{"n_layer": 8, "d_model": 384, "n_head": 3, "n_kv_head": 3, "head_dim": 128, "d_mlp": 512, "vocab_size": 2421, "activation": "swiglu", "norm": "rmsnorm", "norm_place": "pre", "norm_eps": 1e-05, "positions": "rope", "rope_base": 8250.0, "rope_fraction": 1.0, "qk_norm": false, "attn_scale": 0.0884, "bias": "none", "tie_embeddings": false, "parallel_block": false, "init": "normal", "init_std_qkv": 0.0213, "init_std_o": 0.0, "init_std_up": 0.0213, "init_std_down": 0.0, "init_mimetic": 0.5, "optimizer": "soap_variant", "lr": 0.0036, "beta1": 0.95, "beta2": 0.99, "weight_decay": 0.0, "lr_head": 0.00567, "grad_clip": 1.0, "warmup_steps": 200, "schedule": "wsd", "decay_fraction": 0.426, "decay_shape": "linear", "final_lr_fraction": 0.05, "batch_tokens": 131072, "seq_len": 1024, "doc_mask": true, "train_tokens": 606700000, "steps": 4629, "dataset": "wikipedia_en"}
Each number is 128 + 24 x the weight over its row's rms, rounded and kept within 0 to 255. Layers, rows and columns count from 0. Numbers have three digits each. The size before them is the row's rms in percent of the matrix's.

# gate: layer 5 MLP gate, 512x384, rms 0.166, rows 374-378, columns 0-191
# up: layer 5 MLP up, 512x384, rms 0.181, rows 374-378, columns 0-191
# down: layer 5 MLP down (transposed), 512x384, rms 0.17, rows 374-377, columns 0-191
gate374 100:117101104115130131117133151127124093127097137124147083171141152135194087125133113107089090111159111087122108067086143099154119114134115170121133109120134087120111136139111123129126088143105110080088102099098136134104149112139140129172106168145075118129112117114157138114154125088144127139161130120172147108115121125087141128155163094143133129158122117106116133117116148140143097065105132081145124111134101125107135102143156110105105108117126154109129156116111145171149118129104124088154117118119120132130162137100079105124099115129115093083152159124158143159097143106130114145
up374 106:122118110114112166112105145122126140098141099105137134091162056134122082156093125115117132102167107135129107111146144136103119111127096136097108138142146102132104149183164171145100120151131128106157163092108095115157132156080153132103120100141157109132109086090113133115129119160166173152164138106133142142106124143102181142172127114150118112137115135104126107127112134138111141085101130102137099136183158081116161122132117097117104111083149153140117110141092155116103155115145122096095107119139120118111131127103140150119160130070141131132127097147126102142082134127144115103
down374 097:112125134108151125149109140145127109160100179161129135102144101136134140185144140122116131144141163104203091111187118153115094136133119103112155128110079097127092079130133163203142123117134109113161111160141121120144084168084100112128101102158122169113129142156168135102135126107121153109140151094164106121102127124088116092130137147141164100157179095133133130130146103105154118121120154170147116125152103156108104123132098160153139131059107165130082126125117165132107139162122168146154136157151114126133141114145146093138145128118100097164109131140133124103111132127110126123
gate375 098:143116149142109138109141154128124114143162122152159117106155117143084137129168111161124122103134153135144126170188143085133131147162124110105140131155111130149129112163094112140176112132134113120134097109125148143113089129117133129130113154167093143155147151150094142112177123155124138116125164141153131133122122137144113128163138117106157114097106120161142119115079134122129079106138115170116114177143152134152126151128081128135091110124120147147134104142182133141138125143119130109100136146106144115161125101143165156145090079163131154117152152152110095161158093124096110156
up375 100:113131146141103145162092090129111141126108103129097145152217138102137148099115136087111107157127104100114124137151112105147109084141161131160132099108116162151122145124115136097110153105157185114122127105108120152116138090132098137150176179123122137134088126137130111108147120126151125091129103125132105165185112166086146115145155137153164181130114119118139130144120140107165107115087152116136109115141147120170107142175114086188144104159126068131135109119091102137104120122105124116165119102074153157135152164166089103119114130116174115113097161110110143145111107088159156146
down375 102:086126098124110140120146110144154176144141136094067106148138162134138143116079185167128142085138119109079147133117116158164151140123131096096096145128133155119132099132145120105107141175116109164166167133137152127065126143108154150131128093141151159145148154144123153133133091140144110108101144109156137162143133130141114094135096137130148121129090179135147125150123113089104133167085120113172153138136161141074132137117147122104145108134154114072111126092112124112094127165116131109136162119118138107133138129146166160140124158126092111148111125133136136170094173148113146140
gate376 101:166089149124120116151108138140104136075128131115092141135109124123112134093148100139146143104144116094149163156123132160136139103156132163114083140122140145121140100143150116154128179110147089130139144075112152137107120158133145135127120120140130123149138115122103106142108053173163084127144141127126139121156095112138139179068108160117114130163180111126124149099176088107130141124131124136189126116124138116119125133134137155118120142120118162121135130147110143148115133124145126103138151134113160130123152100092183119128113106117106080147163146132115185152098110169100152129
up376 100:130137154089153118080161167130119115154158109143145086148116134111166118104132166116155085144136127104099093150119163101165109193128142091128103136109087125140108108134119110117140123138127107128092107168109163091132138105141158109204078118072106087178127148130113094135166157149130093121124120095090127116099104145116109140124112107175128118128104121155116123107101090098136110172111150123127105109131122131140123104143135122104116168133077134145123117147160126168157142140155128135100111127167157120131128146182143158099130159133130137137122138126120139116126151127184160125
down376 101:139115132116158150144094167106115117079105154125119096135112115105143098134158116174113119131124106121140112172175123129112133113111116132165168150155099132084108099141135154191089133114137150104176120108127107116108115114134172169124155140153109167122115116121124135106097127118140146108167126122130138227164120142115143191114135129200129160098135093104121130154122137138133129137148130132143157138118116157134140113102110121170114115113161096112148099125147138110145085153140120129124119143155136086126121154133152156113111123148187080136081156135094144146149114151123120122
gate377 098:128136145136129162119089147096160135120155123119157132169178098155158113104136102137093107132116104080158097109151130093139126142148106101133099126096109164168158113136155147134174135093133122106148136095136111106119138118154153139094149148126167103135110173173103135134090126092146115162138117132116127129138130171150122143131102152150162157103175122126132129109188121126156161100109164119124086148105138126099137125150163155092093103090053145151076145140166115088134116141120115131138098121086083138109104139096132166141125140129140132151118096117135136138135123118121152137
up377 096:122122125118164121120172091117136093116143116171162129153140091083112116091133156108104157139141125135143169119098136158153091134133144126150168154137125173105068122103121089124099105099117127114200155090152136120174147071136082078135107097174104116099151162132145117159124137133091161136113112125087146151119160152106167146150204119143128141141146112134105131073084126146130098142145102113128152138146085083138152133122154100122131086127116152129123136098137084133143132144113143112144111158146127107096134105144141107127136165137119137126106095118140123135112111100105142112
down377 097:097121108136100114112108130132165118135122138112114139136090154159110134159160136118104098129121117132077157081102060124171144156117129129111105145108179128136112142119148135155087122140114136148158153126119155147123131128110156094117082139117131094085133091137138179143162142114143087152101176127152162108133135097148121085120118106113137123110161143149098132086100133127128126113084112130117112142118155129128117136111140121135166132140103136154126120093112158125132118132119085108127152144142119143149127096084160141104136114116118135086171128138141143159147149124073151114
gate378 114:101115087138139123156121090150098133147160166131139122126124091159141109123128132157131175144083123083105151106114168125095163147093127155071167101180116128129125120119133124124129114111111148145114143155129145093115128115122102137121091124064181149082139094121104124167124167131100133148137105127116117119137137092147123101150126149094137121122125143133084099117136148137142078110134086123098133104058191114116121119153112139095136138167145126108107134113107136146110094146133120153139082126109182126152163089102156139151123135154187126089093136150127108112110151163113151105
up378 103:157135128157131123169104116112089160152097119168090105164103159159117147153136113088131124089076082094103118120096161157131132097090134122096100124135092087143129090155135153131165109165099096110123151118116138069107086111109108189143139066132106120135156121119116105126116148075155144128139118185110133130127109121095111073126075149125142086096141142072140148162150111113071111129092103131143104150117119096132153157114114174120144089164105164119151125128110114109158103156124136142156119107152141096159140106093128159103171140168089135161131117122133090138130109156121117123